Weights of a small GPT-style language model, trained from scratch on English Wikipedia.
Size: 15 layers, width 64, 2 heads of 32, MLP 256 squared ReLU, vocabulary 4096, 1.28M parameters.
Architecture: no position embeddings, untied embeddings, local attention windows, capped logits.
Each number is 500 + 50 x the weight over the matrix's rms, rounded and kept within 0 to 999. Layers, rows and columns count from 0. Numbers have three digits each.

# layer 8 attention value, 64x64, rms 0.0814, rows 32-63, columns 0-31
456429647683453483470497480542444502544495429490487474520485531534475399560375506591506468566438
546487511609426480546482475513450474527528470514475511469557531511552650448505500576593538487451
522478525519434465462468397471403501431467518451551498453544519574334579514545566452526523483475
509549552574531457505525512466443501494495392523551516525460565436527476494378503512483503506587
596544620537580364505557387478458402538584452468453510502521442507505550457448432552590449504489
473427522573525555466544472435448447448472437544508489505512498475532473511519497569569615426471
506434597577417481539500482537474580480553487553461529503427473538495430541391462482476572542521
458509521530422477559514510485476536462437524499472504437446448462557470495547490545587475464543
478532511493519489526468449440484449467576472533487518542455511482520535518462457446579436605520
437506548520409448455529567467494590484460419411460479555477515508507479512473565483543507519468
574503530611531479547574469499529490518441560526563522552517403481440525414466484538515456556496
549495489508448484492478442448519544515570549506501468478593441560471414525464441520502586527496
462501455484610554410461478557439560555586442479499529497525484510540475667432578481544532443479
428500475571524560462564405497501446607400605534525483517521565547550512491414581542568559485527
576441570437436458558532500433378487509568568476418490533518409462484467469485464438533521421495
503503519408489443523509480536572458469604623519560492581532528583472490442517535423449472538482
504444610586504479486513468420487546486563476514555442440527458432526497538516536409427502560554
476429530596472401436441527470540511597511565501535511534462484500535442520533499453537563508495
577497508461500497445452487499493609444505539436457545565473481463556487549543431494606544489470
517565457445474455549504445499447510424488427497513523466478501525489452475427513548471515526502
466499597452498396414457434609512473471479540414529467456499462503503521498531468560493501531473
511579521517531523469518448521463531569566567472421492562526481501449496491539609523486482569499
475473477417490561492550549523505561433543504537515544533407456544454542397514446474505554465531
399520563443525455622538536483531542519458465457548508470455485487503477530502548530469536511478
454466442580499449524559485512421509522539531517642508623356506554435468508577502443452541512537
520476627445579506519503536482545473498485455498503497559460492448540537511530467505358550457526
497420550483468552511598443635515519482406477563443511479567536463514529574602535445473397401540
483518569557491530442511546484590504499512515500569514406452490414466526525465454518445494473467
457568547440502503509543528515476543500536557539424525524423448438483456441416537437465535469487
554563513498417517524502612432531528490513560567536566458491533507484316565520487448546455447458
535511509483550549486470510504607497570450519504433495439562512542475478443434583516528494393504
559573512491498564502507422507557569553447523519447509497520551527614559540525538485559497453518
# layer 8 attention output (transposed), 64x64, rms 0.104, rows 32-63, columns 0-31
435443629535517554378473436425512458529517545430497527434485517472530449568385519568517548485436
532501492519496515479501487530519372424506413413421527543457494532492478483485474434558487522476
510476541409535518486515407458416407523445515458516476426452563536464453599428510444517394491491
548449534536414485465449535475411477601495528495430470456570502417480464539504481506457465483486
482536582543586487506435394587461469509627485473581479529544484480467591454513517560505434517480
464530500639485557433524547535454567498448575519516475534478515389514498505534448480529355524562
491472449483515532408516446407520495492512420606569499514608578464569534482576518495476519517468
476515548412458535471505466500487489532513503520488421539574540447530499423514362454558449520526
514492539516473504487496534447468472462444521492494532520496486505490487444517514540500456519546
519520491511462452542462501509498471533588495524582542503507546492507489566467464546480559486470
353540455471570492496535468545442453557455539526583423558570516455537564411515547520510477457435
498555497482444492490512464507515527530585544562498572470439540501444453598454487496545529487447
486555423451543523443428601417586539450504521530454514521565505508560474500548471504429562566449
440451496519563527590511456488456435474467492512561517586462592515596436395452448489504479488456
474490608602510544386516537509605530460487564493575402508461533431546530485489488551504442503553
498516618500518565499652499431520569557548553559514498567486509480518590483516498503425541440586
549455585406481477417452513438476474405513471509541550509518524423502565571495517429488497474493
477449524547465525477431399494486641489551626453559504485510529427534493471466573491599511488408
533502479592523568435488395477612450539561522574493477476460480403464572423436453492495391459510
498529493418477524474539515483527427559530468586383420542536485496512500406511477376478543508473
502449461474498464560533500565569496459542516568513484480599503496422562544540568550531462538430
464432447475543477498510508502485538484363522485575518519482563522509606530498540470519563493549
433503538555438484478480493468543544499531496461581522534445551521501535573490532474430550621472
528471532461478486508549526455526463494561507507400589526552534538397497499572520507477514560510
481418496452499508453530521497551554492544476488416507462539482509524533519492486560516524487484
527459497548493501514544524490407532567434539453475567439498564466518480436561497569418390406483
455460618523537480518508545494435494488460436475612444468574580455495500522550497549435454449447
483497501524540526475472411482430553568475505469500509463527538428411472590526604503505514488542
527474474546523544394422510416524501488552579476565505455464510475538502467573455524505520474474
475595566502449438542523474474504533514508533459524448508611461445518532516481541560534512507570
554486472527539511504527504544561526500524584427529485430459521593490439434419541471528544358462
504521404497545445516465456527508468505596387480542568464506456578471507512484544488498577507439
# layer 8 MLP up, 256x64, rms 0.118, rows 0-173, columns 0-31
495519512501425518469561554493529482495526541484498469423502502575421469520405605467475511557486
446458492488452475623509514441470438365577405511423490504477547454560487446521564513516577423503
541582455497506618482538539514536434436558588472565428560508515506490464522425445521499552470457
562523475471502471572456515497446480466454540522456523485442509547547525455458433453495560406524
412452447561392524462553531491466460509493501540426506540514474501446507502451495459433483488476
450474476451564496474480508526534341494477533441389415554535502479491488564507448486453567420494
514521592485615519374537596451495515492531508492534455543538472537510424514469502536460542509493
527511500580406484584536429453470570522465517433505548464530513464484465513523524623546412494519
478479489551568420577526558588498479484445500509407504517409586470544412416433505540520528467522
380485490503560561486504573504558477512507563535566526525459518531466383558561545533530410459549
486499430480618462461530549450520539473419525526448498494407468503495511519484507478541542474444
481384524466503396435546518428401549503526524520518504585462516633531553464424498477536449444471
514463423425486554422508513546453458488430458492517520537509425460591408522492509517499591521553
504395466412616520547462451523453557502569452440424495548580524535493548532544519492516515487501
428562506559449446494509495552426472516574591563487531485538510476468465540441498537460565477441
457554447518579633520449537535559492571524522493460550527479559410548595511498515531464459498514
548496449460477552559571493518461427547586529570504511495534483400486477498445466456402488452482
408558496489556539555502425538516445440494514515461540420571499543395499515504407482446507531563
453466528513556535583598598498557566581522507585561541474531493496498523509506489473473594525515
448450520549491549476482551487546522449400484505462545515541471554544506492524543510517499458500
494461503500479614425595481445642516562412478437585461478505560557534445598549490409427467406503
537475560381503519491504519460445575507542535546443539477490550473586569474466466488474544445555
430565523467501467441491480335397628449448462527549496593461480483603437526461428558536530480543
577456436489557488473535520477469537601554542534433483513546514585476533420512530445550546506494
477470565442481471455493521556507497507434536472442594571404473465499507475440484356471447494492
342544491409472495484446494472555543465454591515450502471509534424472476558491459510427559454598
523494459454554534554456503475500446505455534628442528545441492439507484540603516525548560548551
535505491521558485566438506388505538441582427524470516583499439518454486516442461442450502523477
570514488549421535496465518474460428510580554456513476540474412551404471566548453469545530463492
471559497516491510574627426486495487507573467572506580572564480545437557469472542490461445486468
608485487496413467543543496423496555514498413476468440451410470429497460422508507496466541509526
481589513459540542453501552504509484456563416516451573492427524499461499515537514492508567466542
483518514588476529446429533482492465581495502526451591532487494531541473391516457379472503490504
563437614483514474462468502542506542556503457481466577482564565482563531488424473463516519357451
549450453505476530473478414580445593513456481423497485456486576524442530439475454527517476494467
489460463534464579562551477577444480499516539457529611478435484503447508591603461478552452519417
476496531443496546367412458431422519479463550526451599465556476563585473512486385504537586407525
470531447585492471487494561458444500558531549563632519468465509554503601440505548564453494486530
534563550504523488507476565531516452508523464554464472515486552524453513543516368440534533472446
485473475517519558531571443433337576454513421500496495558473478563492605507520491440446532361492
530600506402516568492499536490510610476529525521399500538377594533513465561458465470500553427516
479499548544480532544475554440444511463385513522505498410499503473520518459599414434569559477462
527526500491521549488452506445394531442516540475445613481491508515406498494525503479464523438611
512560475416484533573485509465498497568483493572545537568604532452472516551516518456436445578544
435539583477545607550547457444460509595565563456517597398460524455452558490553509464486519498451
504487482529446499594594448477461480599573510510383472544534524549429540540457385492556501476488
540430562510497512502506456482500569537482512566367574512408607524600466490519455524519526511468
541555466447483475472551509456507493479467483491552551395478517543531521459488502419506574415589
459508594470483414528483490457463420474517415478527529595497493529515552657532487444565490483526
527443472581558583515512576515463426468504472445466484375509540538512502480489496474545481498455
444510498466581573507599531490443533536523447462400499541468464526446447581444496555479512474527
527468514518414484489541509608400452452531481458508498453380516527523588541492542450586573551501
522612463493515535487501420548543497434469497531511540524480511470542552476462526514505511534499
499456531490469432564503447515511486454413543435427500522502466560462596500503485514490518473580
520459464465529480482522489486401610584530501460525520431453429637450468432504382559540563518508
449422494479555529540551583528437506584519474498422498501448548512518517497487416523486497535563
514601515574501500481460545519452474478489531598489437393517539515562529498441466560501560475508
457583380472475575377542413498540559518454479421537512496557573528518461497422533475579495465506
478580583485523508451474429462443490474619569524600546522387527515460462490510458509504483558492
567550524452381546530506424424409525432427548471435574526440461524526524442513518549424511496530
445479554508508459480505463394483585570488464489522519456430491542470420522419442437542526605544
497498502488479462542438473481369476488518484481457549668484496450489480497493435524485505561493
457620440514503539438500466540566502413508457524597565482484524485505557582532468453567507447459
487547458528460566504510475514541515500478562496504447496429588515460462540537484479439549526481
415527433468531522606455559468438475490502469531416588561430578569537577517397537444487500435476
518532423519567521352431489410436516458497500499447555478474469505497462492420584517457514555559
481415514556482566508557584419556523418472498464489541525447522543545459458506460583495533437513
427553444525582546503593537475445499484479586516548552562440527518526505483319643493519518462544
531468537526443588473498488503516469497434511533463446490587517534554477486557550525546543521494
452412554464469504470526482485491521547488468490519514546394438457339412438521446523451496502415
503528538446618558490399493499536505630437595576517506464544513492536520486550463493582522420392
641481483559524556542500434463404534428582446522473465572467476577517397514474505454456513591557
471590507559486534545531432562519509456513504564488525501496557502504610526477486523481510532506
463505450610538456526560429457491557501566509427526441606498435451472445502472442596391562475510
475487543438512438412528492393521564486417494579545449493483494413466380565532524544474504465462
453462478508476483518577492503505478534495442549470446569512560497446451453530495419420400433376
541438458454421535570523458437493492589499556611522492500541507587438454482577445569563621468541
459622524509504534493382525428523510589400585545423462516556465393560403549504483535534514504474
578512544526549444533477433462580529481424451539511565513551499459476468502532499530497512474484
480466424436538547534425563514505519540449573500505424594546580573475422531561479539507561554527
488537532412529518552491590575455529488532520485464519451597432460461492569479402459451570540536
542439470519561479462513493483438477509501476478437545521467512552421498489502502522496564539504
484482438514493554531520544534508600442547502535405585454481463519500494402405513493396517450465
489453500509494453472476478530414554615427555570478545474413552479496536501445495554422535517484
388515498476560455509451568411526427491491529420510552518428489458495503531405489586472516444536
448538498550461524460503411495528419604527494417508518385500550511398561513529515514460511521480
485474469555495489604593487431487526438495525511391481413486504449452467518541439495499521515439
526390554481477499494590552466585527543525468533452460517483533522498559419502421437496477494511
548490495511527513464448522583516599514470565507541542531471428529473455455472561459499515469464
473485499444434523564585478504546598435494412573450501460434582495579468413414512520526514403455
579473470511504521469461544432463572483492467490541540417548502465540441472514421396588565424489
470438507536454491482585534423466549527491534535541589531550541501478448412612542492556451519595
487489466367480418499597597446521514603568531530513509570458497394492453530501507547454483526516
577434378523549496531449524408463532559464516528469494513477446451472559433477487530489503481536
498505486448537459578461410465551479512391541491421538494519495459524488477557430445502502546553
458484418407555528393491535465523461559480406498444494460432466445506495470460452515418550533449
453498577475430536524447459504539475523469509571529546546497466410446503563441483495458510468447
455542512511455439499575538447537543487498529500360518509390572453430400473546520598477501490549
532573484486491472430412526402454481458481483579536483508455518524432481481395539569533522438540
503459496592498542499540553527545550471448534545457480568511553489559535532488481394537508511501
528484551535520537450538500510512492525578588511352497457421438542547500448534479490498575480468
429521562531502488546481520555489566456424545503524555504450489484574556518439466514588499434521
492484426481544407493510502466495394513447509478407550531561479506539438499476493492552506529560
574445376497480494542554430521469520502404479365540496380478507546505453545512578585543462419476
538482621466557425497502470501482502552514541507499447625450538455493577566480538485468541546428
471518478506472551532486544556491459515444500414482547538484471526540513594470393429537529401446
439475520541424446528515565521546527502481499473454499567520463521364557486551426475477519478564
503516517499533531470600538458482462494439564438518497437492467573436444456600461460601444435516
489495530499484522434466442490489508578570592481530458553465441591466463427531495486459505443555
424563489423563507470436531507574554492608466583503489486455584433457478497452505575504502547494
484445536455488415495430556533498429515464521512361473494439518570539521509436542582506483421554
463512449524500584456568451444504540466519447547437506505535508581448421504556550517571529490590
508516494526505489502512563421448481463481499412521470474391517528528509486485445396442574440482
475474523435526522573531494489443544455483419430436473462550513502484514536433472462542541523506
489467435396530543423590373439480521535537441482507433428515504490577426493561449540510537482419
428522530592439469531560470544493477486505514427452516524415512381509588465480455505406478472514
401393472475598523536548533526511507445509556507451591600591528526593480411525476523421550458577
465611409490489533500612475421491417452516469480489466426455514457485560435589573542495479467477
552496494536532507459510425519476420465503447526432484564495517476444408406488582517411491413526
448500513452503472463451535431547472544477542489569518548478488562466548531395468549409476498500
529492497469484517442462511449426466547553500432422543507401499521463480518533467557476465450472
507433462477540438466510541464425498654547479495469473424473567512460470485594589435439468469564
492433523539495539468492442506463473501484424565478581460505489482453515509540546552468392506474
467540488501593517480516496484573547511539481462552501554437562478459487429507481527459388438574
467495435479561415573550467450477501538527494499439497509456489560410507462521466579544503483613
501523434508455525422456459353555503530506481526479423489497576547530539479377559563563495465534
596521462490486519496505468564470464617462490573503559577536463488539496508544555342515531509515
463478471467582475517536514380451600597430504464546567494562490504613424533476486565468537492553
487577437506606467462526556486505525609580427494499430476415549510488503469535457507437450449534
465469525455526536502523467524497582424413513442508536460468556503512501508479432529575543378562
480553451531450540546513580483493518434459463498486473502410516407475542540590471423480594510427
471584409425439545550567480478522558494515567551416521472487626457491519449528534563581577506495
544530563499386471549458563413524466415461531538501521563530482605528505491469490416540477444553
523444473564585520516552450471504513560478478502496575448531504431632448527461505534447501528482
435572435359481552490509405489492482523471466552559459464522502509546515550490330536507526575413
592541496410475478598465473470521541459565429493553487496460490416433505503401545439413486468598
443563478436529571428529531499490535504542533579530592519399500562546567489573357504505425492503
526421505555533471550464437534432439515536555529461419392455480563446422519511500553502497535477
552494466542441443598484517528484547637464534554455555524505621488472481488528521528453466479528
459544392446491538579535377495515613551459535467469536507509426521478534524653406448525470450474
495493533472585447573542524457548425463436532556499461510447474519487441452412485421456486554464
491498430489513440552467476426518497449473589471460561530538527459482427599394543475526574463547
500509509485528487529412572496474468471506491497412489484452621455449555559513638506472530498491
529432556453521545597462459465490497428552507595522500640415514550455453453467392450459564469574
506514535544515553379441446494481449437554608469492554484530564463468445485552451459462513424394
416497539428550488497521490567494532434539577521467568473503550454519506487487465524589471447453
397507545408498557514404538485552475425472521555484463577513392454464548561587529503442537481483
495531573457506546472602601477423444594556458540495481512414490538448487559416523503457525490603
587509451529534512509522461455518532545564448385490579539497380561475416565438489487427489424414
570533439542525467543451456468341505441532468513434490519467525568504548525524499551626535462547
459584498385494555517510426486549452458479449529570524510537555557562451547574474400533547437584
423512526491494567501407542592464391569466484616392604492520512567477481534430538452476480476569
452478539566470480454558479374476479511544436495435523456498494465446447455517503537424426387454
477476497544531527487469553450551538436442441472580506520580481447605532404490391471533517544542
575391543462468507546439441438505547523552591531462513587482545495476523409530465498471476426472
481407489507482523496553500568498522517474434597474471470475568499516467526481497588489486504504
424511417555561483467597443457524556443392458572456595513472515595490494480474498586513500441652
493496498479583499449535455483505405391516478560430588542448402507510558444632392513437495499430
537477453596475491570569372498456492562505471498458480525485525434509422497550529437551519447471
530524480566580464627527468575560516478467428425517525622486484473490450443497530438471527451483
444508563539503541554462564417540477439507532564485628471456414607484500620438539523494500438566
456501617423421460456549585419547445557474494519494462512529430533476467423506411392514538458377
478491481518536437495486480518471564433527479566470499444517445537558499450452480478567421510465
513432483551562528507451661484542570463465432562533485505516467467422490520498576469497490439523
519454574556527465487516477480536440451534510541591542540431446499409468445492469535515522485570
618522451464415564527442444480540459462632537507488502421418515548506501508463527605517547497573
448380557542506528465495482509545459508553476470437504510484467511378454535483596460472549469503
402526421393487560546469471431527550445459508555483537478488529438454537458516599442450503510430
454512475542513480538490494492479524470525461518429491457514500531580603547457529568468380478496
500418573485526573464448595473571599385536531582406548491530506503488493470526501489459400493481
378500532485537567545542504444548542606472488495414536518449518571410380541485570581544450501541
468399521467460526484555401532437454522426630492478575488496556498517585481478483478529444458471
559517428412481525493490506549486569516518518529412570495443610585504507406344545525470512516400
427470591435498565483406401510491528499566437387437510516459486532471352494519499520527505461456
# layer 8 MLP down (transposed), 256x64, rms 0.118, rows 0-172, columns 0-31
471543497522591491556534545472567588450443417500481542458527505443521431494497459563445553467543
581538476513467460515496514421498565518424443523551501511544478476480515533544566523499486490563
480488553473456438487421453600518473585470567539512532546497438469521587449514403495535514444534
519552441428526512493468474512531473539621554496475465496473478463414537447535479542544481518411
538517565544522561446422462498502515553443551483569546439516492442463439586489495425460496600387
470556497517545485438618527528517530441470565524586466470498573486505553558552552478529644430507
430544614450606523396528603507542506573511401498506551422540448461501558495552490565465495484462
515526473519478483444424582512506570458505570482537370537477517498517472460602420470466459450503
518599408463485532514404406543414506573596442525561504561482458537384425425602506503522456574553
533575531501626483492482500610580466445480432497545499476450484476460535443495462519466474463594
472537600535520491522450530482511480494568517474487422444579511516555589517419515484450517424524
530495463506523444457577487396585512530452411445445498500452419438554542435495410473554522488557
511504595454483543495519456521570496548477479488496564460494479500452570389511447483621538459604
520506457573553453501490484468463428489531500521508483395460511442517524481515407506420524521513
479486548460474424489533517521515540490408526505511508530427401449537479456597495487528429474445
467432466585512518472529545485506483543456566488461448519537558482486519550579446497576468540539
556544521531431553502580457564428532505467561389467546548555414548474460581535574541535489495475
462474601475601495405478482524547438487571412536420427488544466501464483551547458491408452432398
409557497644491553491448411558415511471481526451456462551414477543477522541498561482454496541564
554441480468559420517504537446523595482431536530506480518466457589443557547435487425548512483474
525500490496398487567466549470585519525588517545487495481452544596546564516449478394547533448450
554536440483490441481469469503459554522387534556543459518495508473543591467402416416515520499452
547525446494491522501514506456420548538464499501471579533519449498397491478369458533561507609495
501510493516478448483582476445453512493554583494527470446598584531477449478485566497473429416431
456471483422577459566534479529626477520528523500483530465583591488509448416509505601524472480466
568464551509484528488566427510498520501491580455457527474502493579470468542434464546626469618519
559466519525519587499519515509484510490574601521537497565551449534563511552447542483539532557525
606454569508555442545529538481490485453513453560479506492498492477527498472494514405565485470507
494513433498401480531518583462515463504510499520526527522450501583552530564505523479455584476517
517469599425522473584551522533482525506455574541571494611503580490454525508539462486443515514514
405534523564457480472611550473423482442512542521487427470513506520529445531580516418466513518525
573395523628580515563492487433463505518464501527523454497444473460549461569472452422485573514540
504550507510425529529567487548356521478430468499520452472571464573464476454556525460445561512589
519509460499475518516532559521416575528396453521515586515450395460525495501550485500411491511490
505492510460439463449608562521469448347570499524441449502544467531527438499486519437450448511514
550566500507474544466443499504562598571438577471448469496453561549521550459508506554503494516559
525443438462526352461505463420420506511522524571581503595450553471534604522487472466523419490470
412507416424454482513532524529497491445480443605531475505555545554453435488338525488473509504398
430473514510500479486451479411391470533492579417470459543556495568539523496441495501498545557548
544569501406573501560374547526550467502428555420501529434530471481498515506464506530605490512457
451386497507485439487493451587488419522502526454483488458408471488519511536570487490528508529448
542462453532492565500549483505433492480525468484486513518528527564489511511430534502471482496455
551496577543551506447526410469587540480441576559444488536522463543519454537506458470516554504504
569525560392460490485519495519470509423494611533394545470534523502489466525421457444486457544548
541364504512464522426459503496590460561526520419479565464390505519495553582478502472454422547556
507595549500508523527399506500553418634466452467542426452515429490548542531533585561461501498507
459606379468560526490506536465465478430508521514659500507530521537405477519475445451545430530446
516432488490559426489495495471507589477504468503473540647476436490423455479432570491484370451462
453492565407499541493452507544492493528446395528419494508529397525528541454515465639464590475592
485471493509466443573583446405490535532509483574513408537505538550469548443486461546464529411492
491542436510468513504585490480474492535496496550547513593563491482426521514504520449467411516481
549497579479500457449614538563466561481551544501533472447520479513458509520469468487493477427512
572587496537424509481494489479446583423500506538493473443598497474462526451574591397462491484481
594491381513540523481565540407503478588568536558632500514510541481542454553527552506484466489464
581479452499518448482488524450551479486518538457584446526553427588477570453529458569627503483532
531558472406569562562469413548512501450458592484570479500545491554544484515500551538601504571555
470427500571516576552491480463554426562513521544494553482444512531504478503532471421561487597486
422576459528443528528469469489472466614454421483536517456456480486492540535506523506482563503613
465426425480452504472582469506561536485417555526433455508525456452527524510459526460562548467482
495460529480521561408519470605552566564490384501436481466464517478525511489466510467494529450503
453475503494504566527486425489477494456465505311546542501506539470469537479513623471496553571444
467479402521481482521479531484598570467487523585499457452458493466509454404447479501556587497563
418632481598442571529503486407398568457497530499570546464606542485468522546518585416529460486568
471441584444577478529478479517515470515512463463476558506501446510487468473503446598483509441423
568455509506443527389492477508510498483498571468528479438428577362427437481518513585442533498527
544479554390522482477493503484534481494424592583575457508453575486467476502547496527562434515487
459593581480517419569512522509541485472489468446545538506525542466502520484491511448547394580534
434416586426549543513459465521461451568553483590464575458529513522434455534466571484533399499593
528533514493393519465534450517486563438534535445482402498513506534497533565475532486559534490486
451591422513532504477416513503497647497497491475503565465576531499562513506541546576535495539467
550541454470480447580581505534460514557496575568555423433600472476529492419502543504431465455488
467580480503428492446547474528560432533477465494456476494489432527664463494416553517563472487504
466393532414552474525500467420490450512594492494467490610556538586502506459468521502482428532512
506405477543484487576611563520467497508584477507560579571473561532573509477528470498524545480482
472518479487519495534455532460583433528490455587520466419438494467622523524558519612567513453391
408505398452504476468499523436462437480482471500408489512543543517479570380560516442477457561484
554493487504476489596460531462543462511521537457558405477530477489537580431493495495582593445521
514466547494480493433481529458470521502533452560522468516478501378504514479472499490475662535545
569556529449536487496577542515457567577417488640447435538555453506486504459417505480608523504521
477518404513513558463474519445433464537500577459536375497535501537496486467578501417447494482597
520526560489495545416481532509490547539504470505430406493468508516452469479407422520630450497459
436602499476518439608507574458434464499592418494522474473458453506503492472436464485467448491477
555502467507527450492447497447496519464495527570510580511522559518575448437380469358422418533524
486518511430394430477471560441466491428571634455452494467561488550486594500488522435556487438465
586580528459515548546550501423399573610431489565627493536498543569484549521506566553522575492544
509374531437527518560542541523514410421461537473476491445401430523518489489582461537520582553414
504491362461450520627410513455522586448475457458459489423557517408532535619493478468510539443570
409546486560550515468508551472500539468480543481485546476548460542548405444561565503506483496553
467540510477535443489558488479430520507401464465501586537428457441537512528495424505432465480581
397490443502448426468520501497551573516465464446496435513457520455491438500600523592468457517595
466519406456485551455601562565512559484471501527437547531524560576436442443530528563445504469518
516432525441535555414455563535433496442508484424523459407466493519512450554476486512465525504429
473488448480427520524547493490473456498511478506489515557521542492477465434397389538493535443484
464586521544510498467536469495556463391602547436533500471491587500513566457505436452555503487518
435463483457526583538528465419563566446520413553451534523479570590444519538565456548541505503496
553490581503524584491386490463450513533535489502554508470460494441493484474540624618490506503469
413523594492469467430435497543492633524416449580495421510471426455554502533520519453488508592417
443493531507482591549456523515505485483559548571577575571586438543544469402612500510421423492537
496466499488494444529519498458498475577491388459471469504474504559522455452429498442540464534408
515547465441543590505442501540568488615518464545496596432514528538493432502502509562479545593577
418545501455434484505520569596563546545432421491654499509527527498422503529478522531458532433540
591435514569506468414540457517507520540516495598463511464571429498432426467498561484417503500419
520574461541545477531577461606452590396418492496598446555490541467483570516446480486488532479557
490507582467516485521357526604540561491481477514548434478535456494500480550448546416529560473628
533632506540469498495476505606469504431437578430473474512482503521527509448563481512465466376512
444510534454469481504560457557514594528465460512518427453522456561526493458579513545544581472459
509537428461450474473493507395403462505498565497536535500434496533544437550433535494465470447494
600448502594506404465589455534535527452530425499496488473506541447478488530492507583533489587518
494485461461419531501505571504453487493518459532439579537489462497551399516526478560506481395453
568378443442576556609526492533468453606490361492539570511568420447524475456501540560492493562511
545567495481503520485563473564599433496470429456545537500476509457496450484579567542460503498428
549440518475521450497472445445451471487544530588514533495553546422467478526465505493496451580467
407452429462588494485495500472541492586483531594541493483516418443477558507518503551515471496516
481514474529500460473443501510553534490467495489516486605478482469452562506563525486416485474484
494374433518519587478530583494525485531441610517471498526458543571490405515527562553459539520517
542461474513528510449514479417534507505499522515532566511500483476478475615564513463527480576530
552547516502444440455430464479543493403561518475441481537598499510474422496391555524485478404474
548484487521486470518574484439473532461485567466466523506537497460464456514616485508458458579489
446523474540457466454452381455520521500537522462544522537489567506486504437442589567536391501435
492403509548466441529527655417541517451467532425498451503468561564477500592448430521533518517530
584462487471532580442477549418512625472548473518504592479515455550494486498547500408513501522510
560510519462506450472602526474530483433478403489444533514563482497561521532503514391456544529600
434481600501441446485465513570491470466453654507544517503443398501520500550455506567522450446465
543478467486466478499420506495562483542454491407492503543476430565412497521531530381461496558437
573500509499581455393564487518479502444471530414580517559596496449426590497486508381441482527593
434556376477483527483537572467502403518611506514507479538542538546458479512543474439440425462519
522422547500581498498488452484462425621476372470472585537532395487440577501546508455444468548472
521556475520471489520461461503361421429452526541450550447480500523461474524472565512479507459623
514448467392487455486488563526523557563550499490429588502599519481464580556408538453506481509428
434473595510511514548520403533521449472561528508477537528512488448500552533553572518549514537432
425484565467577487467527409521439472420492489543498442434562469572529487547390536492484458569466
488469563483557453507429483498423492507493425560499531480455475425540529477481445528565517481484
543552441414475466561496481524528530577466508495509581515489564477450492502454563514520468542487
548428486488479392516406514469507516546467477599533527572504472482522527420502486465561432544512
560537528554504423475544465611501552459426488529445507509511459466481520402531473518476549479469
495391519522551446473492477516489431463614537492552522435560510454485472502575587395471526524517
480498527517525531542520509522583468516563544444502511525528483509551487547518534438445555569528
550547604544500430420539519453501542475515506550465478433504518508479451518538414606593433445425
518523505516427452529549466430458602379435482475524545442353516530530551494498461540594384469579
529589578504546607422367513600428580508452481481550451531502587506504602512406471518502587427514
473543499461552519490612496529508482504479536533514539593561562543576442537526489491472531499465
464477437556515536448551495591448595480464607506481511502508466572406524525510490491512479456602
459512475564586428451476543552451561500610443515515429494511549415505541521509531580490562476491
534441535588482488498455543525523531480501423585512566437464494556542503499527501479503523520597
464462461459481567452542459460517443458452511585488594449455370530439392495564495590506499509397
496545582562572493516451498549493419569519453525432612504423466589585496517471527457544497474459
559425465478514484510589566459481480486566584587501524575542565533508449494511518455506425502501
471513477403439491573337574529516425513562499510543494529435514528439510531549440517510523604478
532473456492545524588539530396600552526512452405484525461529559503602481538533520493490482509437
469501473415491445495461580494425472594546499491577488504520490454364520570503438491474499545438
444578446499483477453420508573432506533525528405567470429558532492608554545542513493603410502584
505475434464419555527558627493618491481550549544409529450445448535558433418503475525477536517525
455529493540439497442586419430413479500433499459541458485560534495498501442496523531485441516424
570516475445528441518513464532529474546462503557449605456477503559528469523490477589570446415558
520568462431411563454584617420488467471496565478456505576513578431549495505423525506554551512516
444567529498500404473540607424484562410466569541544475469445557534540454478528524515526512512579
595506446494568600548449542511489479523530409358398463496554481559500583423597499535426403448449
457462393494551492521503479557499453468546414521480540510516411490529543484527475493602473421591
422451489524470405500587498546570541524428477460502513561516468447540543514462509385551558470487
621452536620450514556479471579517427478549572417576497508516495535495406510563507525454439533486
505510501512527464476529430402565554552400564411522542533476395527528529510565427446500457465482
542527523546470421445491532436554401565627428456518533503566426481507448443451448444563365501507
440469531490429556507494514488473447456502593481495446470472576561472373508564448548455548519543
533508464594536546521497523616557461560448468570577524440411505463464490467434524575578575475497
380495592488523497505482559526530537481572526463469563440511502553514530530444543486561584509447
468519462396525581522530520506568547522527539494498541512530479489535517570426470556513542571509
504531516493446549572562442535496550511508477488414464494471505514529490413596474423538539520434
560540580537439671526517498483526496498520445535439619442437460518544492531449452488448555528500
500536564414488547441418441620533502574469498506440416501504618509525476540457505531588567562490
471506526467503476486486524575484549453497451478472507612461454496443551545487425540481421520500
529547478641557454621424520519454579413449463510390524438515469508494524489492527516554471455463
502506498542472508536561510414554447467496581575423506489502514542495405490508562508517530524484
592595498569510564523516482527495568509506563505459523515320548456509574409502390463564457454561